{
  "num_hidden_layers": 14,
  "hidden_size": 224,
  "num_attention_heads": 7,
  "num_key_value_heads": 7,
  "head_dim": 32,
  "intermediate_size": 576,
  "vocab_size": 4991,
  "hidden_act": "swiglu",
  "norm": "rmsnorm",
  "norm_place": "pre",
  "norm_eps": 1e-06,
  "positions": "rope",
  "rope_theta": 25500.0,
  "rope_fraction": 1.0,
  "qk_norm": true,
  "attn_scale": 0.332,
  "bias": "none",
  "tie_word_embeddings": false,
  "parallel_block": true,
  "extras": ["some layers without attention", "local attention windows", "exclusive self-attention", "capped logits"],
  "init": "normal",
  "init_std_qkv": 0.0359,
  "init_std_o": 0.00679,
  "init_std_up": 0.0359,
  "init_std_down": 0.00679,
  "init_out_by_depth": true,
  "optimizer": "adam_variant",
  "learning_rate": 0.00155,
  "lr_mult_up": 1.23,
  "beta1": 0.9,
  "beta2": 0.99,
  "lr_head": 0.00785,
  "max_grad_norm": 1.0,
  "warmup_steps": 496,
  "schedule": "wsd",
  "decay_fraction": 0.569,
  "decay_shape": "linear",
  "final_lr_fraction": 0.02,
  "batch_tokens": 65536,
  "max_seq_len": 2048,
  "doc_mask": true,
  "train_tokens": 540000000,
  "max_steps": 8240,
  "dataset": "wikipedia_en"
}
Each number is 50 + 15 x the weight over its row's rms, rounded and kept within 0 to 99. Layers, rows and columns count from 0. The size before them is the row's rms in percent of the matrix's.

# layer 2 MLP up, 576x224, rms 0.0733, rows 523-564, columns 112-167
091:47 58 52 34 80 44 49 57 53 80 49 48 73 68 82 43 40 57 36 36 64 55 51 11 35 72 51 60 71 54 51 52 71 61 58 74 41 59 81 53 75 78 44 47 46 58 67 60 24 54 51 58 80 43 35 59
071:43 53 34 66 68 58 63 19 58 40 99 67 54 47 59 59 42 63 40 41 38 24 59 57 47 55 23 35 50 39 42 55 50 44 55 45 27 44 46 35 11 43 41 50 47 27 45 33 41 10 53 43 83 33 69 47
074:54 67 57 36 44 71 50 84 80 44 39 82 37 52 31 77 48 41 42 48 81 50 35 34 53 58 47 61 31 74 71 40 70 49 57 53 22 58 71 59 41 58 44 47 42 52 38 73 51 73 32 65 60 48 44 55
089:36 79 56 50 44 71 54 48 55 54 69 42 67 39 30 56 40 54 44 52 46 58 50 53 59 33 55 53 43 55 50 58 35 37 43 54 51 60 61 39 51 43 25 49 48 70 70 49 45 44 49 73 22 46 53 16
092:61 35 64 55 47 56 73 38 26 69 38 56 54 47 61 32 50 49 53 40 57 46 63 56 27 37 39 51 52 44 46 58 42 63 41 38 60 38 51 75 45 49 26 35 55 25 64 43 34 31 55 47 54 71 56 36
104:43 55 58 28 53 56 44 57 58 68 56 51 75 42 37 62 70 57 65 45 58 40 63 62 55 29 56 57 71 37 46 35 83 30 34 33 50 64 57 44 82 73 39 31 59 51 36 66 50 43 66 23 49 64 25 48
102:84 35 24 62 55 47 44 61 55 63 82 63 29 45 60 61 38 86 50 45 56 63 52 40 23 78 23 64 41 29 69 56 63 56 40 71 37 65 37 53 54 53 36 43 77 80 34 59 51 54 46 43 38 27 63 35
099:82 59 56 48 60 46 82 44 72 54 20 56 74 50 63 27 50 11 28 44 27 33 61 39 44 73 54 55 57 41 53 55 61 37 36 66 62 32 35 50 47 62 52 28 47 63 22 32 62 73 44 51 45 61 46 62
099:56 40 58 32 27 52 51 74 21 52 46 60 58 64 17 52 63 38 60 44 48 51 45 59 61 57 30 49 57 37 48 52 51 60 47 42 63 29 47 48 67 26 78 75 39 68 73 63 43 46 68 51 98 56 99 62
121:49 07 54 51 49 81 44 47 15 38 61 04 35 63 24 30 34 46 49 43 58 32 67 55 41 60 44 69 50 49 45 35 68 47 63 24 49 33 54 49 65 74 35 37 19 51 47 57 30 58 36 21 36 32 55 44
100:54 44 56 41 50 48 59 57 52 36 48 81 46 63 43 78 42 44 38 55 48 58 56 56 43 38 48 60 29 47 49 42 59 27 41 39 52 54 44 48 18 71 58 53 33 99 61 32 17 40 50 75 55 54 41 62
122:39 43 43 50 53 42 64 64 47 59 25 59 69 36 59 63 40 44 38 68 48 47 38 64 49 51 45 53 52 52 43 54 54 39 56 61 51 65 63 63 33 30 40 19 32 78 54 44 24 68 67 59 40 41 75 63
090:54 75 36 65 62 54 60 69 51 21 46 46 43 35 53 51 83 46 50 12 51 80 70 26 58 37 44 40 57 80 42 62 30 30 35 58 43 49 58 58 48 45 33 30 71 53 62 42 47 45 53 40 47 59 00 44
115:45 73 60 50 47 74 57 64 50 58 34 63 50 33 25 71 25 55 76 58 57 47 52 55 68 29 71 55 12 19 39 15 36 57 44 68 51 62 43 47 36 19 41 06 31 61 70 57 64 65 52 44 74 67 85 49
113:46 38 52 58 37 84 69 51 44 65 62 32 49 46 73 58 55 58 39 55 48 64 63 46 63 25 31 65 58 36 63 68 34 39 13 57 78 66 30 16 60 51 39 66 57 16 50 54 66 36 67 62 42 31 76 36
091:53 66 41 63 58 66 27 30 54 43 67 27 28 71 63 79 22 61 48 63 49 51 30 43 46 48 32 56 29 39 45 42 64 46 65 25 51 70 39 59 65 54 15 50 28 32 62 59 30 32 58 28 58 67 67 52
111:44 58 58 47 48 63 64 45 37 48 40 79 64 48 26 64 63 51 90 65 50 50 74 49 45 61 84 41 68 50 21 64 36 33 22 49 34 31 63 70 75 59 29 37 20 85 35 94 35 60 44 56 36 34 46 49
091:47 68 50 65 47 58 84 25 61 30 69 32 56 52 30 42 44 48 54 48 47 41 59 35 57 33 23 33 54 55 40 78 53 69 56 44 42 60 47 49 35 46 55 85 58 00 42 19 35 22 56 48 45 59 47 40
103:33 92 10 52 42 52 34 41 49 45 42 81 51 58 28 46 31 35 45 60 33 69 64 44 51 29 32 43 56 51 57 72 53 40 59 47 50 45 49 47 53 47 39 60 39 98 64 51 31 37 65 47 67 21 66 51
020:65 39 62 57 58 38 44 69 84 44 53 37 43 44 58 55 47 27 81 42 54 66 29 51 63 89 25 66 67 47 46 41 99 49 41 65 37 43 57 49 50 82 38 76 34 52 25 32 56 56 60 18 63 44 52 25
112:24 67 47 37 46 52 47 63 46 37 54 43 74 46 64 24 50 60 50 58 65 61 29 37 35 34 32 62 38 56 47 67 63 48 68 54 67 68 48 59 52 55 58 33 75 58 72 50 33 38 76 65 53 47 36 69
157:57 60 29 41 48 34 46 31 23 49 41 51 76 49 63 28 34 73 23 51 75 22 54 33 84 33 50 63 69 53 37 48 51 54 11 25 59 57 67 46 49 55 50 63 32 35 46 17 65 30 30 61 56 48 37 67
109:28 49 50 43 33 52 57 61 77 12 34 56 57 47 41 46 72 19 40 66 61 35 25 65 46 44 50 53 56 76 44 55 13 48 56 48 74 32 55 62 55 36 60 66 60 86 56 62 62 50 44 58 51 57 29 53
106:67 37 71 64 64 38 53 45 47 63 79 35 42 49 56 49 68 55 51 17 32 58 64 68 35 66 62 34 55 55 57 44 29 55 60 56 40 38 27 49 30 34 56 38 62 52 39 35 54 58 69 45 10 70 59 69
113:36 70 56 46 49 77 64 36 76 17 47 36 63 44 60 57 45 51 19 13 66 53 63 21 20 63 19 51 41 65 43 71 27 55 57 69 51 48 81 50 24 44 66 80 46 44 44 35 70 30 23 40 54 27 43 51
091:60 42 56 41 29 43 51 62 45 33 64 26 44 63 53 73 74 24 44 46 39 62 65 47 70 20 57 54 41 33 48 28 37 42 28 48 63 39 53 52 45 57 70 34 48 72 57 64 71 70 69 56 52 39 33 48
069:64 49 64 49 71 51 44 80 72 52 60 69 26 66 72 33 39 60 43 37 39 56 48 48 73 50 35 63 73 40 45 49 37 42 50 45 81 32 27 60 48 34 34 46 42 44 34 45 60 30 75 36 70 63 55 41
104:51 59 70 38 31 60 80 50 59 35 37 31 51 25 58 43 64 42 35 20 43 42 44 50 55 61 68 60 31 89 68 36 54 41 53 57 56 50 47 53 43 46 67 72 74 62 59 71 69 57 58 62 56 36 44 58
096:55 48 48 51 49 44 71 54 79 39 52 37 28 82 76 38 30 48 58 68 44 64 34 46 29 76 42 43 51 41 44 48 41 42 22 62 75 38 57 49 44 45 73 54 77 44 08 54 18 56 79 31 65 41 45 54
115:59 43 61 51 42 41 54 71 61 59 51 66 21 28 59 44 49 63 39 57 54 71 55 40 32 20 55 30 28 65 77 57 35 40 42 63 71 56 47 40 23 34 51 48 37 48 42 52 35 47 35 37 23 53 37 85
017:47 80 57 32 42 35 50 70 71 23 24 58 50 70 54 55 69 30 36 51 76 55 28 40 62 47 48 48 56 58 41 55 71 53 79 37 78 40 46 62 60 61 55 62 69 46 65 53 64 40 82 45 24 38 41 69
118:50 72 56 72 44 74 58 32 76 34 33 32 59 60 78 16 51 48 55 44 68 28 60 50 23 38 49 91 58 70 41 43 37 49 65 64 39 63 57 41 45 43 46 54 42 50 47 72 55 92 53 51 62 72 60 53
102:59 23 37 69 49 29 42 48 39 40 37 43 43 53 55 69 62 39 24 62 64 44 65 48 17 75 52 43 27 46 48 46 56 38 74 49 44 58 54 52 69 53 50 44 46 70 26 61 34 71 56 57 36 48 38 38
105:37 51 20 71 40 51 71 51 51 53 31 47 65 67 40 42 82 50 58 38 41 23 46 45 55 54 72 25 43 51 54 45 35 75 24 61 64 31 31 41 71 31 34 49 59 41 75 38 55 53 46 39 77 62 54 47
092:22 40 31 45 60 21 23 41 79 54 27 74 66 54 79 35 58 67 32 73 29 47 51 45 43 58 31 45 65 48 38 40 55 47 21 57 64 66 18 55 57 50 18 35 50 58 62 62 42 42 66 49 42 50 43 57
084:30 58 28 47 38 34 39 39 59 29 72 74 52 86 64 39 66 46 55 34 60 42 65 57 41 52 56 39 54 36 51 54 77 50 34 37 72 46 43 56 56 55 47 47 55 57 23 55 47 59 40 33 44 57 76 39
078:61 40 71 61 55 48 53 63 46 66 50 53 49 57 55 45 54 23 56 71 37 51 50 42 52 52 35 73 40 26 58 37 59 58 71 62 19 43 21 51 44 62 50 66 42 47 54 43 27 42 45 64 43 57 54 32
093:50 43 56 63 62 50 62 67 59 63 56 56 62 12 36 44 34 47 56 44 39 69 44 63 48 49 54 32 50 60 49 72 89 66 46 42 40 37 74 40 59 80 50 50 60 54 41 76 49 28 41 38 73 42 75 24
084:61 44 67 48 33 39 52 62 41 62 56 54 73 46 69 30 58 60 60 41 59 57 50 60 25 75 29 37 53 49 59 31 83 54 62 78 46 39 45 46 48 25 71 45 31 63 36 47 60 70 67 65 49 45 73 59
113:72 53 69 66 29 72 61 78 65 47 55 49 37 44 17 76 69 41 53 44 54 61 69 29 29 44 37 67 17 47 43 63 99 36 74 46 77 18 59 43 36 10 62 59 44 68 49 52 58 45 37 37 58 63 90 79
114:42 28 81 43 53 37 36 51 58 56 49 25 25 72 63 61 52 49 44 28 33 52 41 88 68 47 48 52 58 57 38 54 70 52 89 63 38 19 49 57 16 45 55 43 38 91 55 53 51 51 65 28 61 44 47 42
102:32 43 16 43 37 47 74 64 28 34 56 58 66 49 49 35 51 49 72 75 45 35 46 57 50 46 41 39 39 62 50 47 31 38 19 65 21 67 39 47 45 51 43 42 37 55 51 71 62 42 41 47 81 36 31 78
# layer 2 MLP down (transposed), 576x224, rms 0.0614, rows 523-564, columns 112-167
100:60 31 57 47 56 41 90 56 70 63 11 43 72 35 45 39 55 17 38 35 56 40 62 31 23 42 60 66 37 68 29 51 70 66 74 54 54 44 45 57 66 48 35 44 61 54 51 47 41 55 57 48 58 57 57 42
067:46 65 68 62 15 58 46 58 63 39 45 58 63 39 34 51 40 32 75 70 40 26 51 38 50 54 42 55 64 30 41 57 67 19 46 57 65 43 01 40 66 56 75 29 48 44 51 56 46 60 54 52 40 47 79 51
071:45 50 45 46 64 65 42 61 41 53 51 61 65 57 66 48 36 65 67 51 50 33 28 29 59 31 31 64 55 56 91 21 52 40 65 66 35 56 52 29 66 40 41 58 65 44 81 49 61 56 68 44 61 38 74 59
091:44 73 42 25 27 36 40 25 59 67 34 22 38 57 51 55 62 57 55 44 67 44 47 37 71 18 39 68 68 48 63 53 76 46 06 47 61 50 49 60 59 56 57 53 39 42 44 52 48 53 41 59 62 42 80 39
095:62 87 40 60 48 52 46 48 71 45 60 34 31 50 60 29 48 34 58 57 60 69 60 57 49 40 46 50 70 59 48 40 63 32 44 31 57 30 40 63 57 25 34 43 65 34 51 38 49 38 31 64 31 67 32 46
100:18 30 62 52 51 62 78 40 65 66 62 37 56 48 43 38 36 74 55 38 57 61 22 37 27 45 63 55 44 47 64 69 48 55 54 34 19 49 65 60 46 53 62 19 61 43 39 50 62 49 26 51 72 66 73 53
099:43 36 37 83 47 53 36 60 30 77 41 48 56 50 51 18 41 54 72 64 35 46 62 48 50 43 50 30 56 46 40 22 60 14 61 66 56 73 47 44 45 72 55 39 78 42 68 63 40 39 48 24 45 56 41 63
104:75 50 53 58 61 61 74 38 76 53 33 56 99 56 68 35 46 34 38 45 56 47 54 64 67 59 55 49 72 44 58 78 43 42 53 75 21 45 56 55 42 40 30 50 52 44 59 47 52 38 46 79 33 54 36 59
103:58 46 54 42 48 54 44 74 45 39 50 61 20 58 00 48 63 29 77 39 14 48 75 52 82 64 55 36 55 53 64 60 68 33 61 69 33 42 45 65 60 51 44 48 39 47 46 54 76 65 55 63 63 76 64 56
119:65 62 56 47 64 72 28 61 22 91 43 39 19 23 38 23 64 40 54 47 65 55 59 44 50 69 63 74 52 33 61 48 48 29 65 39 49 25 55 38 45 78 57 57 16 51 68 77 61 80 50 25 73 44 57 23
098:57 47 28 80 44 43 46 42 49 43 41 82 36 52 57 57 48 44 57 62 61 41 27 68 42 42 53 56 30 57 41 41 54 38 60 44 76 66 13 57 54 60 38 35 45 44 46 53 38 49 16 67 22 41 68 31
117:76 19 66 83 52 28 30 40 21 23 46 69 32 51 40 64 45 78 52 49 51 51 69 52 36 68 45 30 49 37 45 42 43 41 71 52 69 44 55 37 68 36 39 46 48 49 75 54 53 14 39 62 63 65 52 51
090:29 49 50 46 45 33 45 28 18 60 46 68 38 43 58 49 63 56 55 54 49 55 42 09 37 71 42 61 58 71 85 48 40 78 50 78 43 56 54 42 59 28 59 59 64 43 80 38 61 62 68 52 50 71 32 51
111:75 65 39 29 51 69 57 45 51 49 53 32 58 56 50 66 53 80 42 41 37 50 89 22 70 39 81 66 68 47 20 27 27 38 37 68 24 69 46 59 59 51 55 37 45 64 38 72 36 40 47 57 60 71 29 29
111:48 62 48 64 52 34 68 57 56 66 57 62 50 36 77 55 64 40 47 60 55 57 61 45 56 22 21 36 58 31 52 49 28 36 46 60 66 19 53 42 27 34 66 71 46 35 28 63 46 61 75 52 31 48 73 59
087:49 40 51 68 75 55 37 48 61 51 65 37 41 70 92 73 25 59 39 64 60 49 53 49 50 67 53 63 34 21 68 49 60 08 73 23 51 53 36 55 63 47 51 53 22 72 40 63 42 61 48 40 65 44 53 57
113:54 57 67 38 69 29 64 43 50 51 65 72 52 32 52 44 52 44 42 74 75 54 48 49 34 47 44 60 69 58 48 53 52 53 18 48 26 42 63 70 79 58 42 68 32 61 56 47 38 66 58 75 65 32 16 65
090:33 42 78 61 52 64 74 57 69 51 44 83 42 37 62 84 54 46 48 36 51 50 42 49 71 59 40 62 28 28 48 62 61 22 73 52 36 51 61 70 54 52 34 49 72 63 55 55 69 65 50 39 59 27 78 19
107:30 66 24 51 67 37 40 74 21 37 52 72 27 51 42 48 55 56 36 51 13 43 37 23 32 49 31 58 40 61 08 41 61 45 67 52 57 61 31 60 58 26 72 42 56 21 51 52 19 73 44 69 51 43 38 47
018:60 37 69 49 69 48 38 69 52 32 25 49 52 62 31 76 52 57 40 37 65 69 90 44 54 73 33 45 39 46 69 48 34 61 61 53 34 31 62 69 42 80 63 71 25 51 59 63 44 37 49 68 44 49 36 53
114:29 42 46 49 43 39 71 49 44 45 44 67 60 66 91 37 54 55 27 82 54 39 52 42 57 34 51 80 65 59 47 59 45 53 39 54 48 68 49 71 50 23 51 49 56 49 73 59 36 38 44 65 54 51 57 66
124:44 54 49 69 56 60 53 49 62 57 55 56 28 46 45 74 56 44 81 48 22 60 49 47 30 63 55 30 47 52 67 49 50 56 64 61 23 57 28 54 56 21 49 47 74 72 51 79 35 79 68 52 54 52 48 44
109:32 50 51 34 82 47 61 59 61 38 48 55 64 57 51 57 72 76 83 63 41 45 61 20 81 52 40 57 35 44 42 42 49 75 33 54 19 45 70 43 53 43 55 83 48 45 61 53 51 62 68 62 54 57 50 47
103:63 82 67 39 46 42 67 33 51 58 70 43 76 65 32 54 58 43 28 38 68 70 73 67 63 45 76 69 65 40 70 65 36 42 35 52 46 41 46 46 38 42 37 56 55 09 40 36 58 68 78 44 57 69 72 60
109:52 34 39 36 60 69 65 53 68 65 54 73 93 35 52 44 51 76 71 38 80 54 46 63 57 73 40 53 52 37 44 37 46 42 31 58 32 71 66 61 42 52 50 53 42 36 57 46 78 34 47 48 32 47 51 59
095:69 52 69 34 50 42 25 54 16 51 51 36 30 79 61 62 42 54 51 42 46 51 60 38 31 45 40 63 39 32 36 54 56 57 67 38 87 41 46 34 71 42 48 50 40 73 28 42 30 42 69 67 45 43 32 47
067:48 61 64 66 52 43 70 62 56 51 64 45 45 62 45 68 54 19 41 41 43 79 61 53 52 72 55 66 74 88 53 62 49 23 33 57 45 34 55 60 59 61 53 23 53 69 28 56 38 39 75 32 62 60 43 37
103:36 52 49 17 42 72 51 65 57 58 28 40 30 47 47 79 41 57 32 72 56 41 21 27 51 26 49 47 60 71 62 45 40 42 57 40 51 52 49 39 68 50 40 60 71 45 49 56 42 56 66 71 52 62 44 61
094:78 51 60 29 44 54 26 37 36 48 23 83 50 66 60 66 68 42 19 41 63 57 55 63 43 44 43 41 49 45 53 45 42 64 50 49 46 65 64 72 55 47 62 38 57 30 40 49 27 46 55 56 53 34 53 35
114:52 66 80 63 51 27 59 57 40 32 56 61 48 54 31 41 51 41 32 47 34 50 66 75 58 37 88 47 34 56 47 70 56 56 38 45 48 35 31 52 32 43 41 42 46 72 46 63 34 37 41 42 42 66 52 84
014:45 43 38 34 59 37 32 38 45 54 53 78 25 55 62 57 49 29 36 36 69 61 63 43 58 28 68 48 58 62 50 43 56 58 89 49 38 53 48 59 41 49 42 73 32 63 58 40 53 65 54 49 76 45 49 54
113:52 55 39 66 45 59 60 40 34 66 47 44 82 62 42 21 46 49 49 39 53 29 40 54 30 39 70 17 68 59 39 83 64 69 30 41 54 50 61 27 58 56 61 54 64 46 85 43 58 65 67 39 62 69 51 51
096:60 42 33 43 50 35 65 66 24 43 45 53 49 67 26 57 37 54 56 53 38 61 51 41 49 13 31 73 75 57 54 47 35 82 30 50 60 48 63 45 73 41 76 29 46 53 49 29 42 54 61 35 34 52 71 95
107:48 46 38 31 67 41 72 52 50 43 43 63 77 50 47 52 54 47 60 77 39 57 64 34 55 65 85 73 50 62 27 49 43 70 30 54 68 64 63 66 77 50 50 22 69 47 81 43 76 39 37 52 71 80 51 71
093:42 24 57 50 55 43 54 41 79 57 44 56 69 78 48 82 67 61 19 55 18 62 52 57 75 45 53 17 47 55 42 62 70 60 65 55 80 59 38 64 45 32 53 53 53 51 56 52 62 70 65 37 33 42 59 40
088:29 60 31 54 72 52 33 30 66 19 66 73 35 59 63 53 81 73 58 25 37 50 51 44 40 62 22 18 41 50 50 79 68 39 46 24 84 34 41 62 55 61 44 47 58 59 18 53 29 62 25 53 47 50 35 09
079:87 46 65 68 69 31 84 67 57 42 47 40 46 23 49 34 56 32 73 53 39 54 55 39 23 44 45 70 78 27 63 46 30 49 62 65 71 62 56 36 37 36 46 76 11 43 58 57 28 41 47 41 50 73 45 43
094:38 50 55 65 44 42 52 67 49 48 64 41 56 44 68 27 51 40 44 14 37 39 52 54 63 72 55 72 43 38 49 53 51 35 45 50 41 45 60 43 53 62 45 48 83 69 42 53 61 43 58 38 21 32 51 34
088:37 54 75 57 52 58 68 47 31 58 27 46 63 66 57 55 56 66 59 47 62 35 60 51 46 37 56 54 32 56 53 59 72 43 63 78 59 84 22 53 50 61 57 36 57 78 61 50 58 38 73 47 45 38 48 57
113:29 35 43 45 40 60 29 93 64 71 44 17 24 67 42 52 64 32 82 30 54 52 32 31 43 59 30 44 18 49 02 45 76 10 67 46 58 38 48 42 57 51 52 49 28 44 47 48 60 60 57 39 45 59 35 68
110:62 26 24 68 46 67 54 48 73 45 53 65 69 70 48 24 13 58 51 69 63 38 69 51 50 34 51 47 56 29 81 41 55 58 35 49 63 62 38 57 63 61 69 38 40 01 58 55 34 54 51 61 53 63 48 32
103:34 58 33 67 47 32 71 58 46 42 32 84 60 73 69 18 34 47 65 73 60 28 49 40 50 37 45 41 29 62 43 67 38 29 23 36 28 72 53 28 62 50 54 63 42 63 72 47 52 42 52 51 72 34 46 70
# layer 2 MLP gate, 576x224, rms 0.0943, rows 524-564, columns 112-167
081:52 56 54 41 60 54 21 43 73 49 58 38 66 55 51 44 31 47 22 55 57 56 46 88 65 56 42 77 50 65 58 25 43 70 59 47 17 47 59 64 37 55 58 54 35 57 66 75 36 69 71 41 55 23 59 49
076:49 40 78 55 25 21 40 38 49 71 11 36 64 41 47 36 26 46 57 47 70 42 45 64 51 42 60 48 33 23 57 54 56 49 80 67 47 21 46 63 56 43 66 63 52 43 61 54 57 59 53 27 44 39 59 45
083:65 21 71 45 68 54 57 56 26 40 47 57 63 34 35 40 26 48 68 41 46 39 65 79 38 54 78 41 47 59 45 45 22 38 57 42 52 38 52 37 48 29 32 31 58 57 51 52 61 62 55 35 22 40 42 66
100:54 57 73 52 52 61 45 51 46 56 55 50 36 50 64 52 38 55 80 67 69 37 83 43 77 29 28 39 69 28 74 28 68 17 36 50 43 39 40 84 65 35 37 41 64 33 46 57 54 25 47 40 18 51 66 55
104:45 31 74 41 59 36 48 44 63 51 43 53 48 83 63 31 63 55 49 57 83 51 54 50 43 71 67 71 62 42 60 64 41 43 51 45 31 49 75 58 40 56 67 38 45 30 39 49 47 43 44 80 46 46 52 52
100:48 50 58 54 43 52 46 65 49 76 52 42 35 44 48 13 51 45 76 74 43 33 44 89 49 50 47 43 11 56 53 54 63 52 40 18 43 41 46 40 44 52 29 25 79 35 36 62 35 36 50 34 45 53 56 79
090:43 31 59 48 27 50 50 56 25 61 30 48 59 27 73 54 60 62 46 57 73 38 04 59 46 17 74 43 44 53 59 45 42 50 61 58 13 42 75 62 50 29 54 70 57 54 53 48 53 20 37 52 58 40 69 52
093:68 44 48 19 68 46 60 68 62 70 42 56 63 54 76 51 63 56 18 38 63 49 64 46 69 50 57 44 61 44 40 51 64 65 25 55 32 24 43 48 50 23 55 52 47 63 61 55 48 44 51 14 35 20 61 45
116:41 72 52 38 59 74 33 49 58 40 62 69 59 66 72 48 58 60 65 52 84 46 41 53 58 59 44 64 80 66 61 41 51 53 33 50 49 48 76 44 65 43 58 49 50 26 50 54 41 28 43 62 33 46 58 62
089:52 46 68 39 62 34 55 71 79 43 33 61 69 58 46 53 64 42 26 36 69 60 45 34 37 68 43 42 33 70 49 38 34 45 39 40 22 39 68 52 29 46 50 86 43 58 39 49 47 39 47 49 76 56 12 64
109:59 45 63 32 41 41 46 64 88 45 32 45 64 47 55 62 60 48 27 52 86 64 29 58 50 68 38 61 36 65 46 48 54 28 59 68 37 65 91 88 26 43 58 56 48 66 52 74 64 52 77 49 71 48 34 45
101:61 18 60 51 59 35 63 60 57 53 34 44 51 51 83 47 34 60 34 20 77 70 33 41 27 61 27 51 54 41 59 43 38 68 63 52 57 37 72 42 64 66 50 62 43 49 47 62 54 57 67 48 52 57 42 29
107:46 49 35 73 50 58 48 33 54 48 43 65 43 67 35 49 68 53 66 68 63 49 46 68 60 24 50 57 57 67 79 66 51 52 01 23 46 35 31 49 51 52 48 38 63 25 26 63 72 30 61 47 69 41 61 70
101:53 56 33 50 41 63 59 56 75 37 57 69 66 24 37 65 68 44 54 58 56 58 47 70 47 50 58 34 61 49 32 49 26 45 43 30 73 66 48 51 35 37 45 39 42 76 54 30 67 35 48 65 34 57 50 66
096:52 73 47 42 47 62 48 40 53 56 33 51 61 58 24 47 51 52 53 41 56 16 41 57 51 46 50 60 54 84 45 51 14 76 45 30 47 47 41 58 29 65 36 41 57 41 59 30 90 39 61 40 54 61 62 53
106:76 50 52 46 78 41 44 48 66 40 46 49 67 41 82 63 59 60 32 39 60 52 53 47 53 56 26 60 34 60 51 37 67 40 28 41 41 70 95 35 23 33 59 78 67 38 37 34 37 32 34 58 57 59 49 66
095:51 68 30 49 36 52 44 37 65 57 43 20 42 40 55 36 39 41 47 58 50 39 54 68 34 36 32 67 67 46 45 45 43 87 37 04 43 17 43 54 24 42 56 63 50 03 41 30 42 10 61 52 44 57 54 66
099:54 62 43 52 32 77 50 22 79 56 54 50 67 59 54 44 49 32 46 50 66 81 66 71 60 36 65 45 62 36 82 77 42 33 47 37 50 36 74 61 43 64 24 55 42 67 61 27 70 14 76 11 37 48 68 60
018:56 55 57 31 48 65 51 51 44 61 17 54 10 66 41 26 25 80 41 50 51 29 40 53 70 75 27 48 58 46 48 56 86 59 75 32 19 45 59 70 66 65 29 59 52 21 51 41 49 29 77 27 50 65 68 60
098:57 50 53 85 56 58 59 30 38 38 37 55 48 64 57 46 60 45 69 38 56 09 62 80 68 55 70 47 69 54 42 52 27 67 61 27 60 33 39 42 61 29 42 66 43 67 38 31 78 38 51 24 37 48 62 61
099:57 44 55 35 42 45 42 43 43 39 41 36 70 58 52 27 32 49 04 74 66 50 51 56 85 33 43 67 56 61 50 48 40 44 39 40 68 32 60 46 43 61 55 52 38 25 57 35 62 22 41 41 42 51 47 60
102:46 64 36 41 45 66 39 66 40 41 62 43 69 66 54 49 42 58 72 44 51 36 65 25 23 52 43 56 50 78 54 53 65 74 03 36 30 58 62 15 24 64 44 32 66 28 50 37 47 29 30 54 66 61 68 52
116:49 45 55 42 51 53 51 54 64 51 60 57 68 51 59 47 50 60 62 44 94 49 60 36 40 47 56 41 53 48 61 71 51 41 18 62 34 55 89 57 55 62 45 46 54 31 32 53 49 50 38 56 59 55 47 53
103:52 60 37 51 57 69 43 78 52 60 52 58 52 39 50 74 19 66 80 52 58 40 60 64 30 73 38 56 40 66 40 65 59 44 18 60 59 54 65 46 36 83 42 50 59 33 39 17 77 38 47 32 23 44 52 52
097:47 55 63 68 47 56 63 60 71 51 35 56 75 24 64 60 64 25 39 62 40 43 58 36 67 34 64 37 34 43 48 28 56 46 42 22 36 40 43 54 54 78 51 53 60 46 41 47 54 62 46 46 28 29 50 35
077:55 47 68 68 64 56 34 54 44 98 55 34 54 32 31 69 39 57 66 54 50 36 49 58 20 74 53 41 31 77 35 80 72 53 38 29 28 41 42 58 51 60 49 26 61 30 39 50 45 45 44 12 22 54 54 36
098:38 41 70 54 33 80 40 64 56 42 23 38 48 62 20 61 62 44 41 49 46 40 52 59 61 44 32 42 75 49 52 29 35 70 54 24 61 02 33 53 52 18 42 65 63 71 60 67 56 65 61 24 44 44 57 28
091:52 44 54 23 51 39 35 69 61 74 47 54 64 63 62 66 51 69 24 36 77 65 32 58 48 58 32 56 55 60 53 54 71 45 76 53 23 46 74 61 42 58 63 78 39 70 68 57 30 60 62 51 66 44 50 33
110:45 66 46 23 44 51 46 39 30 54 58 70 57 51 53 58 47 49 31 47 64 71 35 60 51 58 41 39 49 49 60 39 48 22 51 17 45 42 68 59 45 73 47 48 54 60 57 65 44 57 28 36 58 70 42 30
015:56 27 70 63 59 45 41 53 39 75 61 52 59 51 46 32 43 38 44 19 54 37 61 30 15 74 46 11 45 36 34 33 77 43 50 62 45 53 61 72 44 53 35 42 20 47 27 44 27 47 78 58 46 31 48 46
114:56 25 36 30 34 39 72 35 50 52 44 66 50 59 60 48 62 59 07 56 77 50 33 56 60 56 41 39 50 32 63 39 34 60 40 46 38 46 65 70 54 48 72 61 59 54 76 69 59 52 51 15 73 44 35 26
094:60 55 50 48 54 53 41 63 61 37 61 43 47 41 50 51 50 79 27 27 80 89 57 60 43 85 41 32 58 60 35 61 70 36 73 58 50 41 71 61 21 80 29 47 54 55 36 51 37 18 31 48 40 36 43 57
103:45 45 45 06 70 59 62 76 57 45 69 61 71 43 48 51 49 48 49 35 71 64 55 43 33 60 31 54 65 64 51 55 60 65 39 71 59 62 93 61 54 38 56 50 78 38 55 48 42 61 39 68 41 61 39 63
093:49 49 44 67 45 46 70 44 60 41 12 57 62 51 49 66 87 75 25 37 77 49 55 37 49 43 39 43 40 70 44 39 42 59 62 49 75 41 71 79 71 34 62 67 62 53 54 49 58 55 47 45 40 30 53 24
104:73 43 42 46 55 48 57 39 42 69 76 30 71 66 43 32 46 34 84 36 58 39 63 67 38 64 76 42 61 58 69 31 31 64 43 56 46 28 63 48 36 62 21 14 58 38 42 47 39 56 22 28 14 51 68 56
099:61 73 43 49 65 54 45 52 89 54 31 39 51 42 69 50 67 47 50 46 58 58 61 62 56 63 42 47 63 72 55 48 55 55 55 61 37 46 68 68 43 62 63 72 62 63 29 66 57 43 37 59 25 36 71 57
096:64 39 62 39 60 23 73 42 64 34 47 39 43 56 71 56 45 43 54 17 53 33 61 50 58 54 81 62 55 40 52 54 48 37 63 67 38 43 27 75 30 46 37 81 41 26 30 47 49 46 44 32 09 51 41 40
101:63 48 48 81 61 41 61 43 51 69 31 57 66 58 71 41 37 45 33 41 52 36 53 56 39 51 52 34 25 40 37 53 55 51 45 47 39 27 31 52 41 59 33 26 73 48 45 50 59 46 41 20 44 72 48 52
113:68 50 51 55 48 44 70 61 48 31 58 57 81 66 79 45 49 27 43 23 82 64 42 68 41 32 74 36 66 46 51 59 47 38 50 44 64 11 80 46 43 35 59 53 58 84 53 64 36 67 40 43 44 75 57 53
096:37 69 49 42 38 60 66 48 16 35 62 56 53 37 24 40 68 34 62 67 48 70 44 64 35 62 51 68 23 70 48 75 78 40 47 42 28 56 50 44 29 35 59 45 37 54 46 55 40 47 64 53 40 59 32 83
103:52 41 75 51 51 20 64 25 67 48 52 63 41 63 95 39 60 61 42 32 65 35 80 37 57 62 21 53 90 37 84 32 54 45 57 37 43 46 60 55 54 50 62 88 52 52 69 39 47 46 57 63 41 43 48 25